From a checkpoint of a small transformer trained on Wikipedia: width 224.
Each number is 500 + 50 x the weight over its row's rms, rounded and kept within 0 to 999. Layers, rows and columns count from 0. Numbers have three digits each. The size before them is the row's rms in percent of the matrix's.

# down: layer 13 MLP down (transposed), 448x224, rms 0.0546, rows 6-45, columns 0-111
# gate: layer 13 MLP gate, 448x224, rms 0.0671, rows 7-46, columns 0-111
# up: layer 13 MLP up, 448x224, rms 0.0676, rows 7-46, columns 0-111
down6 104:532394549474508527469561477506438495494589471470528464538406507516411488451588559508445604478551415480415484446489478467522528575472527531511510474519569480369454460537504528408474479505504521489487575502497425462509387512418556576389470510534601526387544633544521539446524436431448547452446474519450497482503465499505448469445475433490
gate7 092:469496524589479462552483462514486442527488479562470499518549405523485516592464431563481542439517437552451478475512471455676484425495643542487521407436510508497520475536445491499561543468520578530484442490484472550424453404415533513445450468581463389487470512559528578549406512510447538486526554446544511544499500474541515486471585395480
up7 095:532574488495430557467484502469487515472479612491526559527451545479553564417442517432573355483424474541546520525547553531484618501539406457512413566572456516466490424362532476609413576550485472502510481565504523496448534510471466507499543534526542524470505460468457382428511471507505533484432463542553402486426477485549478534525451465573
down7 094:545455483512565540477429414384542557460494451543472560536456491441510518496599531465565575520504460591535487505506558463511524584455473505448424530504483532528555592426571620417497528557476433415448544485529532542492518578473533515477509492458535581472487513542499557487508497520496517447493509498521476420407584500521524467495438468446
gate8 098:502425439524512586559510467449559426515427463557482471537574578403518475557472541466484491448542540602497629411516551459538440502428482421410386383508475507510534577508506500571508509571458618477472477526525468523466585493519511503509508497530435527532569470500453524482485498589524531520461461442569570445491464518474555544523534509463
up8 098:493484468517594538483523517442546498487485458500483442558601469538515570513393528505469498421524467535524447425510380535542399533504510418483547484444515473525406503484419502471481500552456525572529487527453525513426538431483501468508498507525389542582456470514464516466439402378565480594443457567515535502516449499497538426490510498397
down8 099:420469530490556521523506505480539477516575464551436432470507469495502499499473531574534515499483510503535498472469510561608460619476541492593323533420433577493416476571495392520458386485519572536544448470451496474539494527563482482639612421460434518497529467532486471510446492554502471478582483591536565516586431471512526516430615502485
gate9 100:546483453502548465512589532433561484578549414454439527507474514554527516473421503354507480555524547562449448550528425473454486414517466444547552469463536486486483629405540486562568557502531551495484511542475530563509487483397483446414524487431480585481554594517591426424467550478554491464499465428472495491468489527394481443412473502471
up9 099:552487488562527510471587524476524512539541524494476464414440453487530462461532476408499530606510563508448518579568508500523483407479477430508587501444527553603500631389474470580492607521560536454461502534461578541470465508447417491443546490493521500549495585356554406497574471491521543480517430441518405467498428469448600402435542461477
down9 098:559618489496549457532422485471557435452457501508433471569462559487583596555387482449583415535576464537541492477532452574433452454498494476594496510482490538560504503420398402527573517544472488468573481402435574514544518465420469463528476531503514481574586548487416514560504495462500515556476383444479439619483406545460443506417450535486
gate10 109:546463473563466488562544543474536485512452498591491510482499498446443385463487553512533534516416494486446476519585484367422523448438409520472471468447515459481564564566489530516540472425445458547395445547500485571608419441525556428554468507508440469586505550552489517547468412457461565498404476457482521529487540539425539496475594515456
up10 105:526500441461521533494484551538497487528502548466458466484469495484424412511516576433484445524393448497497486515563516504509581479433518429511417511420519469526587526569471521478528490470524442532437535581475441462530365480527553444505486416498483489489473485441445532595488461366461526465440529423540472533469491572449518492482486471474
down10 109:492491504500488546548476537520489465453386621551552517449484529546498524480538417478601459528536501391478551494550553520410507504426445442526472485398417464511486493522479445494502490536507562465500492557526579446523421526504525463554485412527513479489511471480487459476509516445549516483456584539522472532581525504542516506550568531496
gate11 111:525545545508529480585518498509510443587540493509465464480407479497555441469487472482429506565431457484425527534557461480509445426551551468516489396530509543566483503465388542553500590526421507414462509488516551451521493510470575406445550492534459383528438622517516449516515523489496492516455478555516502401498556451475562540526430486449
up11 113:530423463502497531478486481513538471552554478446409468534506514486508566479520456461514449491445536500569542449504539468467548520439576561550509519557476479534529553585527450480470521420521403574488494579537494471507552544479438566544517515556612466450527521497531515457561487518490532578434494463501448589438544543521459502485473437494
down11 108:427486512577502518476445488502487536447524437515508609501480563505567532569497478514661521563520523628479516469537506455455521543410462498481519540525452513494489507560495478558492459399453502565518525553539553458510556411537491396536551344471496527508459454513508468585486428533555508485605532472549492537479469478456469483480445422498
gate12 097:581526518579523522542502522518494456439489468479517477510478409566476439502544608488532527552612645528509487502574524538523509483438527456564502483492497484454503452485474498512458495473454543534512551499519510530581440424424511474484464574485472477516494478562537371417441471488444479424551447510472556512452434525473586617469547468449
up12 102:425537492462427552436496503457518531544551443541433429519427479441539565417553512561463515444507382409525466534445508501486446577482485571536509586513401576512531527524445508515511491558455567456538527491503428597504504571498455511538547472489482477507497517476423516521450423515495432614420499483495527438525470498514498491437463511475
down12 097:477372477422505509561484520426530488513456472481490529488520504453438591590516527584497432494408455579481518495541427502568442469485594398456513475586547483447479440510516574563580590558508480470459541545480514496481637410492591459478510518547516443440537512517429509521456557497529513459505404510516498482475602466515488553628518431500
gate13 100:491480442492513576551541533489488469537455403487510512537487479629581501498391512461517482590459606506494518490474507468417502475471553426452583569519578523449521552509494507584485503456507525538568462511470553574427501563514500408433467443556559527442512476508537465446445519516603502646457459474480560407407488419525612508477514558483
up13 102:560406494484436471573401487511462484435472468500474567533523327573565501507528592501492542538440516453506474414428450494615494440496522394406520457556520537448445477501544502500448494532522418511530483546453540495476470439567496581494489523512542463555534507503472465472486453588585543428464555502436473553499609386513541457627478494541
down13 105:527509560490439514466482476541436477437502431564573603537463441458535503484548509471472382479494504509524552470525500508494466460547449508498519480524514551527533562509456556514506508470533557522414443560504603506498408494527536464511472513362552446443361464513412536524462495507494492576527574496600509614531531420497503548465500495526
gate14 081:477541505579512584584459531472437458544519462477412518532531451548584406551512448493504611504504607513411520479510457472544526473451513537472506394471494439525413528589507494530454530523458485419535450522500516462486498583487460456502510491492505579493505550504473536558501521532533547533511479447461498463596434433383580431476455450563
up14 090:516527483438504405540518508525473499475539428541491525475414486517498546567497522424449478555474505485498392442486532502518563472586550493512439566637502485441537412416440489391463446433555479471432479416411453486463476509454521554510412515497491473446468468452559524565418475435381545491550575560495520566493570499493520494514476493463
down14 089:440496498442484478406461423586487541488477469541524502440529535535528517602451469540513496494493562554512515509502504488509446519509418567498426522496601476441482454545456733494574464494505532462420464433531446538462468508441449482421403441542563487554561433457544424555527477529535523518497485532483585463448566473450509569506560517544
gate15 108:538392464579531575580527484457499442499426384508527488547507402475502524468521529437495453554512509567445474414567493473546431465536606595517579468533549502506569527485581517428482510515426507488455519499535503519397533536419553501439452429454449512544483453470506526508559524557494595505615510497543442503488504489464565538421544523508
up15 109:527498437497588460428512508500479495360481480479488382450502491510414483482537494486568587563533477588514490530521502478533477464421535470407493486473529486462464369476496483528501460503414540535569544453487466506434433513396472486487463521447468501495468451457425545457469404495505481453450467461554545547498408513528525639491462494623
down15 106:506471550486531458585483525505492560449562519572536505597573500441503454416491556458500419481508441478456511558556486495465531491483503520403588444473649461546527447382434560478472482552559488588481502465416512557413506448489471459560473472470538515448536515544500492654464509441470575514500453510391558528483440612496506534447510512463
gate16 106:521409470525495512588489499459525479576551426463515541533448489514420536577426441413455520514499443494490492443493481540523628542471448452522543530484455555438599468477535537537511497518412426571476445531505401477539462594503560503486482483514486417463479510638467476543553436637557505487505489449553535587501524466581528536444491484557
up16 105:507502590447541540493509531492493448505546544557507446519502507460521534475438414499454493430480504513514530425503525603506535475496464544567538488509438422539554539465425488504399589513408533539545482501483525524656505508563479482444470532494420562510563370571461473391533518450472317599495502511473569434394459466454470598525510522568
down16 101:552481536578508520473555540516549459458592495446585481426562501528567488539499532413617542463555483454464422545491501514394473443502442512481453481566460579464445532482496434531446527461603513484504436543509511456491575403567488526538530497497424508591481508528522490446545511423524487561590540548517539542551475525502459484503545541462
gate17 101:583418513531551502520480437460497448522575444416611515494498510507420482457504468545491484477501508470459535550551457441548515421422474500388452534502571478478473549388449509544481474558585498538427557576477540410399559485463474518518531555455511498524483532477488549533518451443486419441571524501434482548475508543459508554515482476466
up17 105:552431488545574483546508467416436458481515490499487490541495417491530516495477457587530502547544427477540518573442496454593524499522462519511527538490599599489427446434421507543477531503541435585515517438505531446555557467486494569575454520540472479412490525613455530468493539501493495512565612456413502526535507499560574564518522468545
down17 104:528524539587479564447477401463521511500574522455525413538448571490455503506442448516554429529437464500481447561535528440454616488523532392599507482487403561469601488416539499393510433527525545566446536543587443434482519411481517493451509431472468532460521440526406497433570524490503485565568602524399539488527457516552483509573491571553
gate18 100:496498410597516477606503471530464526600494526409563576401486544478464458473644517476539468485491442556497539592515437491492566489433545435525401494456545493490484629553536521496478506489553554478510473480440411527475429536528543523501513509542442458456587524480595468563397481506479570462519517510516552525531484528591448553536607413534
up18 104:507458535532590544503462491476459462600506591429545547389460466503447474478510475490389474440532501523566571549639459493502521487539473518655394558507500550487580633574535517555459384516458449466531452524457492366504454545569456544510447463482435548493531533431615507542421500443484533502558533568619526505500489497519474511535613440579
down18 101:464586543444483532494509523608508572563496486545445457590410547453537608506512525507520432513476515446499514445436493433479618492498543562472522477523482573563588460458515475559509566413533437533466472474484414451545479486565493559514570495478469465537560479364465420477448520499458486584528586489479543519496475496409498501578396525540
gate19 101:526514515534532545642517443471493504527499430510548424533413448489374425496567490458492478521570521443455497500478491472532449481472520534450495488506526474518488513550493514520431481452394467598450578517443477478489515512472611473492472463493477389459541454468470546458489437493519607397446522505529535458430522543357468436443497480524
up19 103:526495498468525514493507472487473462496464474453526588416539442475584506479480538458520387473460475430539461481474426477456472547514526537442577582510545551466431534465536472428533537602526399404551543536386498430505445435437476531492522536570492561493594587528467409562508549590442455597528466408585321522509508513503516454521373460434
down19 099:602556492423520509428580557522533556400493424514510396449518444505479547511516597418444526497510404582601505553515588530438478462533486492562468466543528559505437526474425522431515501506485587434517521469387514577516504516452491505452560492529530469516524536605490505525500456439542389484536468500522609610517479489483509468488524509465
gate20 101:499511424508471563493534472472472501494505457469570496549552501495413481513579505561441526489498505500544480545551634445453497422503540491451397470545501524549507401566511527575497503519416470474550574495520483531553462483571517440512563644570437530492521590584540529528553503478504491377448508481422424388512458492494478482488538462529
up20 104:532495475518555501522505544452465465496496468476505480550451520556494565520500530451441484563578435443456473413482563520543581487473500540517433511521491565581568449540534496537465560382576497600494518483479479506440498506525516536542492549486434427599565480463591524566490574458500533458549547590513582468455552515540441505522464393508
down20 100:519433498443505440548506534572502491476447468440565577544586475511441424524409454527615469560442444450553563556461547457510469534537521551485514481514444596473526446529517435572462473554419497514424393481491463445527464539520462454511488503502483450469396493514509520579411522487588504441512454465480511438419549537527450511426471521470
gate21 111:546396484535552481509498451550522446498546520442585464451458491468533435553468457538474514532562422462571497556512550468508499555461549492513530482476526480588500501511488552543506607555510535600376555531598410414519487526499557526484420508519502506445426456498497455577488512542360572423515514528551460467473576438510535539457477514443
up21 114:521560560476446514550520522471496500526528498492435461450427535518435416490529473548447593484497415535527506521378591477554571498396494536438433472566518567551518489492495505520525557492505540472445475564430445444496484589516429543437495512498480564532454392516588483498531520482478508441497615434500517531421455462502524459553484561541
down21 108:546568496416565503455521487520582530465520496518438524455528447441513515530514443482502454545471470431543490496467565579543504460391591467552504429424445500483605513567613594494480508482543515582429461537461465469511478560496375592476502497437403469444551488411522465484495527485528526559443624465596542557542509476453411440510503480501
gate22 114:485489410503464498577551494483538515531504497520461481563449412447593438569574550478495553552455582497464487530510495453474514547506575427499572553452441509507481521510517526556477604369418606546432422488556460457539487509470557473393490494517456536490509522537523494546450450552464482466461469512569544536521500482406529560412546481543
up22 112:474483491466479494432493544488494487531467581434466540490473509505479513578433468431470500470557531496492487431600409623578486471441544486485583517498506585563528499514498505486449482422482560494465476461512520474593464514560415478541569503498412472484554354498473440498575499473486551525536556475511479510410562424530429486572480522527
down22 110:495561509512532536492512454445547439459471528507506471470506401479551575395543497428503478501424491465455492590490595544470451495564458523450537521533409580481503473519422443622539490443465468448560473499503495469612427531468533476531495529536436597549442482576417545484554481617468549393423434498428462523475545451487489499510432496527
gate23 103:525532449515469464475501517467548546425520413581544470524558444521461540502465459373516447486483526473479471477446562525524586519500471492465523478517507515388520565429520578583614500459464472513537535482515499497564467545401446504481496508562434463464523568530439528558564571600587523456421542545451486500483537492521602430488497507596
up23 105:450502531498470460545460489494535489546562477449519572465463565445521443556500486531467503600452374484391449534533455500557434429501613447451536535520560481555459471583554504453440523570443542559486489519509396549401497481505442488532411558477456534368520434536492453459433493573515482515476521436505398463520451486600483556479456515506
down23 104:517467551583523544458493416483417461517469503522539456544507491491440559456484596481397488446567531477576441460514481469530484456516473467428517491542572510540544559490586596513515517474494595512425475418482498533537493518554481466486452516438524463485447489491506570588428446527543498518575465634426453452489455543417516465534387521505
gate24 101:501437384569491552575546533482431550638497501517516525518536465443496488558491449533500553579474584481458580486574448423508557511547420536476490536428504465547500603427498509503489523498456556474516520450529515432520447449567556520499428556569504392445479475545488505603587436548507539479462484501506360501486523468466580499492570432571
up24 101:469450402561463465499503458470516463478516539590445507530553581499543517475471527462442596487574604466399620483427426515467492481473517479459588470491530481586419525516477487427540534474529528452525527470500524388530476443503648526467468470514519445487533499508502494488424548464401594464466492511524483485485557444511510547503391488480
down24 099:493480456515456561576529568409472412390507476453533444573599443517461576467544538459547494527471460469456592470479519465475507508450529556544479536482436510485510535529482353443510582505479482495582506398537570515498526534489611568494539460494398506575536400493478494479483408489501539499460519562458477490543485480473421468518561528523
gate25 104:559496539525534544533530443414522430551560393503492506545536449430459533500598540486552507480598553466450562466576500509537487503593557561589535425334528422484408495539407497536545450415443512436500514598507460478496464483521490401393451448522443542500443571493459418505550543440530493549541525409581505503510549523481513497486485506479
up25 100:528485479479474523497466571530487574413510584500507497522524541559515513503428476535348440480431489549561476554400500432466496501496437392512525378634523543518529570563527499515535473598523508471502499418489426571537527587469461580580572503510506504473564536455478533476510470563544526443469475559486485533444513482524496419443604442538
down25 101:498560515536476469490485513467551532533430456457438455369484518485576457522443536507525515445436557512494488506537554521490531480521503511503471561457457479550664550490538559492509493448501554421478607492527453547470495509527437478446513486493460561458460539479626503499477507605593463446453499553457437500534453389358476525558511411518
gate26 099:501458504545530562570525505445604493517452497539488492448428441503404525533477544493502544485462601543490578439568510513485379526402559498494500513509471456465480525582472520470520621525371483625475491514502460473508462554498453532412547411494484517502499563521492458487475461605641550506450536469449517531540443506487541455526452612475
up26 104:520534469487452497517492537474551545562429529460429462568454455489481547421529593544399566505535523436433569352495596558445525520490537544373511519486530535512487501489517520495552486553454495589538487567545533478559512487435561378354514542519482534450395428513478513483471471598579473337500518438441423452536464426480383479566557568541
down26 097:515480521451464613470550410492574460493467486501499442524409386458542529488432454511488517490486588542459559505495533512504528524552512400495447496540418509497487506515580496529512483487456572579502468423524535449402536483471472499375514513464555563543404520395513569453566541537447444456435529483575486449577354538476470489494477434484
gate27 093:496410437559594584572524455478581504515431513538609464511471521480482390566508617429534401588472535524520443497522484462439385493483550467538569555520462418428509453526439504499462577485469528576434487504519499551451482471462492515494571508451469429564426630582469507496541547569648491444575469454528481549476475569558541477509518535497
up27 093:506603535471481472493479523514393538463579460464482501595592499523575580540566433559487467440566461530481421442446526483546564521545496512532439437491517555589494499442496489529512408413570509400576492505569547464539483530509494536470415509522560539415598462570542479513449496415387518465470514543482451478459526474436485522419446409524
down27 093:625489484591435585560542505444512475525445555513434504559504514472550481420471514537403503425516485531563523499439372467520534413557502435487497441362503537559388513501437489516620431492538576517462516533528525485451482516519568490541434531482562448523481491437544481464504539489417599547499536461442510369526514413397517478485452501507
gate28 098:547515486527548502491465409451556506490445467528489528484532581533545536522442472426513579535480498530484487484495519382517548506563451516525395478442634442514499565598559537469585461433478541467480478543429456571560475506529496471511545440546543496474457461547452546508454566508461475357501525385392508487600463505430470474421470529553
up28 096:538526451509439489525529470529470476433533507475481519557559512501486538512458499478458614529533473385577480410526497488515582440512566440551534438487542393461468507548554486495565535435505379568547490557469467550481468473426467558605431529421550491462423483531490567454418498456447523480508494409478451550503595542555441470568452441507
down28 100:565488479505470588549484475517442533502414584429501511455587524553497461458512457549364461539475473421453481512480534432462557542437621533489502536505481492483539534674448538591468524499468495437486508586421515520454513453547440511522553441438488476445478376497489510463408475466438474417502463503504448483563460482454483494554458536549
gate29 104:537449506551519516623460419470526502479488437466473439539519481531368474573560427541500595487515494507583465550533474523524512445512597517539496471541513514534554482448506551452470517481496545475456478516442504610498510532349560483477520577428426486527523620447444397470621618473520595476482426490528514360523516455472492540533465498550
up29 101:503492487512460516551434482561491531544536524455496540448571476491541545552431546483574420521515451480451496519539546496513488508494491495551561586495556391537548449535530504524474476594469463479517562510535426394477519502700559505538450484555490552479508522495502602550430416535534481520407487497519527472431487492527537527463588475579
down29 102:529512440559466508496463489497559454499505491474517486491592429582563506545517544518537476546523565397426455503573484504451553423517476585495509379445510450493504562457465428529566448516443471487526524587537478552535487450515511495497493544554502404493528390579501488558552434565470557431443444479515588475533544500549540555332452577474
gate30 098:497451522542553548545508531475480524531427424455551492460488438460518515433496490460475515517515464550488562502472521478537515502478574500484506445517573509423425468576521534487550547532480503483557437548461476516539519504480534481513437453483419471459517542487517580553461506441484543485499570439506487559549578423557535502389517500546
up30 095:476521503475461592434516486441470511549486496452406458499430505487526579438488494525491498540540472517547503462496528442548507559489505461493531476418473508431499533472492506551590508616462502441469449602434434518461510412514481578521446537457513499490589564488523512487408508416451447494556579515433463546586442403490519483449486502537
down30 101:464524507420506429416461559474443507515464528490552483433539507571413539504547540562585525449474514530509449510474482462572553524500514561519461478434535596510514487503458460480470528436488589491499511400419544523464515404522452448459467491448510472452564587555445631419531395505562410445498494476493479565563484468448544568468538418425
gate31 082:492533443529477525556529392503688547597559444446532406502472506496486497454540559564493549494519565597378445455486500445481554443515571455442460531460469451533528495510551517493480492523486464542469555526513469496520492495457459481453503490535453435539437535468460519468509616618465485456542415394510448462500452459523461503488582468518
up31 081:509545544479562469446492555511364508450537540561439543462512494541494465552543531498550452537512415456573458475526425510477499445472437516542489512467538448428407468554502507490496575474522527450493447465492519534510539515501559524518509432507484478492595479582553493511553356420470543472526541614491583510500594557416484508576517559524
down31 093:516408485552543535424524540452489524470465492559503501497592429469490467611498572513403401508530441558502499539533498527577504454421481444584520372559514571493427550484509580531473460523493547511570447540495462442443541509533521494405389463421623551471484480470561571387416488480592524523508491547473517480447444545479579478501481527489
gate32 109:503536497569466480530495471503648519546482521531434466495514474401555466567476497474500520583480474541553436414566475452523503461513512524500521510495618407576455508543485519481531439395481455482410573493465443558481471478448472464471447454544483550499539467558561531545468559591414500524396480512539483513429506489451505510499501495483
up32 106:534443537489542492479477612513474497384487502466506559461482474494500468544467589510390562527515556527444525460458528538558537482393492479463440499450548490604488565503485481566435519546452509539490488561522455452523410564547501534595506431488442516471466491544541470517573409542499574482540559454482423534412411575511451535550420447503
down32 101:559512528448466555545488462503581503495509582477495569530480477504483545532461530467500537504474465407616596513609431457521475471524518503425444451535517437499538584482584522521508507398510490510525500454530451464411461428592551474441469576523483564556451421563515372483479495614479504458473517533490425508457387525478544475493408501442
gate33 097:641423511525499466451521493471515508506503520464547530564476515501522502544449543445622515460495493603552479414535452493502533489533494517507500492481484431439475453535553506495589493545517561469417535552514541513556518390392482467454427421520502474456462526558500488370548457583435478470495447387525499375520610522496481456484454505506
up33 101:508503537458539524505531565531555520401528542530501427442502473566474467670440488466575433413442625498470532464547535473473492503515444535449492533560534531487464511427536506539452553536492497499511526436559493465521545513485508440442554510520581530555496606551420472517509455442488528622433414567480552497504513498602545469528476537468
down33 099:529585635573458461584491504480534524543465522508535462504552414493484491578591578493530516510524469515506464502587428538517486393416464494641473552512496569601444389468453431462464537453501534573513529458480598414446556542431467471456451566513490442608552440550378520427573520459526443531561495580489548478516479543425538526509555445528
gate34 110:510480409564515501533501472507506447404417502453520505488484450583520503524475543486574537563461485512515533500468531545556511495457568386473468542543462400474463408555491517579536601421533621604435462496532523526533482512471571613442477480602421458481394541465515458459511433487585481414521458536601485561453461510515442469490505483543
up34 108:499480449582527534520468521518508579521470564440472521457530544550495511435484510527555478522512612498463526580473470467483563524455478400428551460504479524488481373486464515519473524517542505497452447512505559482563431523489514525429476528675492370580543468509414402509543545543438541587475525490545453533508438504484458482477563476550
down34 105:463468477557560419468457547502494465550511531523512502423501514540442489544413573461522550499515599511569524488495398543494556561551627440595480561504458472443585445505528609490391465574487498497404550497484493515492488435521494511429400506562576546540463494401530473418515478533482443552523472520480578425568483544485455521500555468612
gate35 101:549574441561575545521509423499547535513492471420523453512454489506541533459551447535510637489596464462546518434459491493505434521565493617532552411516562489458459595458559510495473469425492505451483527558527443506490489541498486565486525581478532497480528556486442536399478488504522474502512534458488477471564458449465498512464408540540
up35 103:473480505561461473569511543467532446457519517465506442486409504510541555544487481479566536511467492529443582541462481441435446484526582460557540501544478394585439403497450482587355462496588484541514520568493505451468443555509454405383463474502524546498569503449530479536503534437443463489487513516421525473511515510322538461516430516549
down35 099:506523450518473534577537540504486497505494486577529586552515508484655492581556570479483455511547465490520472546556442476521407551470603579477512487456394487568489465472548328481457472516510556506473477480495464459480547499537486343401502445545458477533493522510489509470490537559542539505461467471462498502467502490445444401504556486559
gate36 105:537539501465519570579492554472518522476517491399463497606458437507463558520484481462549494539433525472528483382499456486492449516536548556512501406464549496545593572500515554489508479472538469535558515456474403471573448478531530487540444534492467484521427536545465533393562393511468547511453520484536571540500488539581517432489482505554
up36 107:465537522491517500502518542455407471537535490550535528504590573555545474435487460496458554448511494583527500492568444496443530455388503514471576466554427407399487441545450503429463557552484563529487492519509535650415517452384499545410455507457602578543492547383475492502520496514465496470479467491448546553412396525446512581525458496483
down36 105:521514441506516523458460534523514535470544535569521554445573415449499476404500523551525482454480456428518536466511484553533558459406544392489527597518449568479531487534426454532555482544456528499572475539492472399503504502488514467506537540467554448449458556432552566392513524545507510424517434466373556520530543523579407480350499505451
gate37 103:533493408560617465486520483489491537598538548495544474431442445449492492553469519480541602532594469501525429445490436548511514593449578474461523502421610439520534434511519521404565562488507602508416465536602450488478506446419604461490516436492515533437557551568473488446474490552513570524538487428536488459433504417450497508447533517440
up37 098:479515565483382529480501488480537504400484483518441509519582593519502537433509517483481429467434528473451520491505553475562455420530428474466486559572334626510502542467506463602522462486503406500535556500412535476524493560601395571489514559551433470552460470454514529553494477456524443450458483550549430506543519572534530479507540545565
down37 104:513499520567516567606485508458550552514447580428417549502527514537497543581434465515571447509499526512529481544515516430487468434385576521577539546542475506489542513495411573482494520495447500543500558508495476516480504509491570483460440489399366459500380483456481507469508503610551605539509537408483513490419456615513533474522525566584
gate38 104:508484499502502547465501481545567509551440488508441550572486475439491492465472470417547480608496577482527570446509542449602492434514540438632487404525484415563469542501471532531433607531463588520547615566501509598514410479447573541433477536593464475513516534617484515537503603540495515504490533484444509547548473608535527619459470522518
up38 103:476569472527440452529492454491464451425525574489455480422454565464528413505457482483541499385474443433384390498513453653408491490429476510459514479458475510481514432515499484499520488450471459476439411497480459487478483580502396428475608534439528500490487460458532498508486473498453516547471540549534596472542478455380489464535395482519
down38 099:468453446584523435573475477489499624500495393542494544519583581526464485490454518591497537490520615498512519442564510545435517513538589432489539552461447522432463419583462608558530565508536634481496507420478450437542598486557569411441486496527461450487528539563570483445530487517494530448562444503447550421530551494503549579501515481520
gate39 098:542473547525541516513536547511485527555511527439449521357513417584488517513445480526517479540476485413535555477532455418466531522510517475450486463541504502481466496483470517482435426485578458551428508591519406531534434478563606451480425543589585511523432537476525454523458487458466467463507524505425428480456533431583553454429510531474
up39 099:470575571484427484575578489499544543529436483497457486508491521516479551518582545431533433480493468457480487605388483442537477519555473476433404532543498569411510528527486523465469452567588488423525605547493430501597510522525579590552473484494618478541506466464575512537529484444503471542495520533461498523465542501463388572542520476485
down39 098:579493564370545467543513488550490569548513468523468455519509519513520513529365499497534456488401418393471552480370532544434493481529456536438565595517496495464578558492489507477464549456450501541560472528491482474516448391467479484524498525523557512423494539486481561475461444514512586540471549506491506556447510512591453568604474529502
gate40 093:540564436489504572465500595477551494552475552487480527490588523459482524547475515407593501499487507483415489522431426494466429354519515478499488517508527505454442515497568488485482514431505496502542545614516441594409456534423484454443565468510460556523526559567531598533535494548475489469556439460463504508496499485533506473360506533454
up40 095:522452547461464507500485488515522463506519520499538454445589496496418437471551459486446425587528513457532522400446445491466474488528602516622425452510557498443543480499548527533453534423361517449492639623565498494435445498486617463536504580533520431530485528554518559433537570513406490432464446529440574502486458490479468554551518477481
down40 091:484473469471475527588522562483509424468557593482460582367432561490511477483601587567461474460453433541505433439467443495544476518462474534468536553512511525496547464438530463330552436523510498545457414490438463453493502572528434506504471416558564476494441529474549521534507560535446408389466543523520490556486497429457463454516503512485
gate41 100:558490440503501458452538473486490421417588436437472532377517538505516439588493470453497528494566478508493457438551617512517593427556496450518492456527547427452473572489493512538565480438462587450371477555519470509519554497570425495457450550507524459467469491451514480485383591603469526468578481480503488492528538489520575534449435452485
up41 094:506439487474490492457551568536460488479525430490516556477474468393464490511474433428511543517503473508505478437581582529495551453488531512515466468441433579559467561482387493519608381451538561530433488501528536493513553414601503510541447492494533430502410504440523496519484607582500623480492462449514593547581482495491532419490513422499
down41 095:509572472521461458439425547596506487440537479503487454522465508521502489510570505534486481435627508509516521434512452579449570560494555570507429468474520419509453439443528539541508497482558535467503423360548512560589472506616531536463414560478520479493540515395534400451432486494434458495474547531573490431500493521454480485586480517424
gate42 103:504424478545545580544530465446456477542519464525555451542476536519403390439512536508561488450448553469535508456509455361480506474437505511475535526509555402497472486578475485471501510483507524375500546600447490596512500503417582377448553473537486360521545515512523517483508457421517516454626520508461505472402479531515548493409484520556
up42 102:465445506523505522506497485482495538526492514523555503476429529639580412460511548627469515493394581546494535465566390382528466513394505602452513535484491405498499471484421509458470453507503560500424500470545470544411476400481554405463442535529549428533559474545452523520468474503494490475486591518460486522438424582497544451459552458595
down42 105:530440514520470448486533524580438542473489494508537499515436443505433537500466558572402475510545436453527412437620533552515586508419466491467571437455527449572632506604532583464532464462534548510470528538488560489373476492492564475486478513537499479585455522509477482584531558536532463519408567561542444452490410544425536506471496520449
gate43 100:590577503585538540635503435464477471499526473455486457456457486474507431460524641453601460547476606477537544412488466426540547477505514387444513459497611623552522480488489553529498511510470433448481522556457429516514468582579483464428502493548538551543535561459519539484507424499532540447454507576452597499453532490524499543499594520514
up43 100:556554543517442512579444468453461531549526512422517477436472583445479457466538633435580417585477541496552560399453572473556555508551513467486499493533551627474524512424566524568453458526506434434475475578444501517553474518553467495509511453536565595592627528479496488484579506484456516440427433610462552483525561487481491535509529555496
down43 093:523487470430410483433496548583371367533508511498512482497481535403510547450518476411506582499561549426527513459504537537433440453449544488480486471615555500576556621441486604496463407564507456487472500459508486552477547458493522472506609558455516603404521457462456510416561442556468500517410516508544516474514559502503465532478451525468
gate44 098:521470510541500503544467540501491428489437485459497424511484521469643496452515512431526471519507516528451519513533476441594441473488526479583528466533529560477399580458441544461460537451434526455485584506515443521508470449517456444460492519515488547414474497583503518492567582392565496415545534504542517445573534485370625535465454544546
up44 101:525508477429481522547528433503405526437410533541474477529529490530542443513441535510438495392557451502515535480553463685453501566491519633452507470551498436513556361482446464568457455490509552544581505483474471523531489572453542534512491500481532467595458551383527523484446476537433498538519487544455511524438462518577436481477483493616
down44 101:502482495549550456507489455530490536541429507507572503542468496476551530522483597424535494468539490501586480555443583569513521466569404515517530516436503508531491504511461652536480393485444523534532525456432544476510580530445527426439449529475617475511372518445557492547549520546445569469542527512450497552508545480476506441449458534500
gate45 103:586541466510559471596526542490543506576513520516577461548481585478419534581570505540480517587536538498480523507435460454469535468404583593485595382576487428470514485459499520551457469447514453451437512475544473510526508499528586457476518477502524495480539466534528558467482554447516450526672480520592573498579465516436443479468547473526
up45 101:526468525498564455577555449551560551553401460554554481495501528396423492501528397519523524492537569538520526525511525417508523463399472488495535517508513444571531534446530501536567450414434474520470510452462418600535524468488621489532531518552563535513531487540420435489502471536511396502533410465559528566540368516460435481497494503586
down45 097:505506479460478477439439559539412518515557510528426519622533463472461564451466396459524532523597459440539524566433467413356540550503537525550543515512588404434531428457553488502436515510570445481541580525560560504479464541526535496589487578489470537454565447456421479474463482470460500579509513503515560396520492575501478460537396502485
gate46 104:495499453537611567514481495459534487468519425431543546505472460492407496433531535506444500520608555533458491506656439515564605548426531567489466536477558467450436543461485511472513540373436489623382475491553584491512575555496501487491425432425459458541459516609479483388501537508473536510581429487495440478466396498431444525455499496546
up46 108:529476529541444477476478583506484486454569509452567495422513513525481505454433523584493453462530513506406575548512493450492504563549419346445485458584464570526540535509442494515458474485453573461518469546485441502519503521496507511543443465547500530425545477539510577491466410567490478486506471486511531490451521499505458472541470517424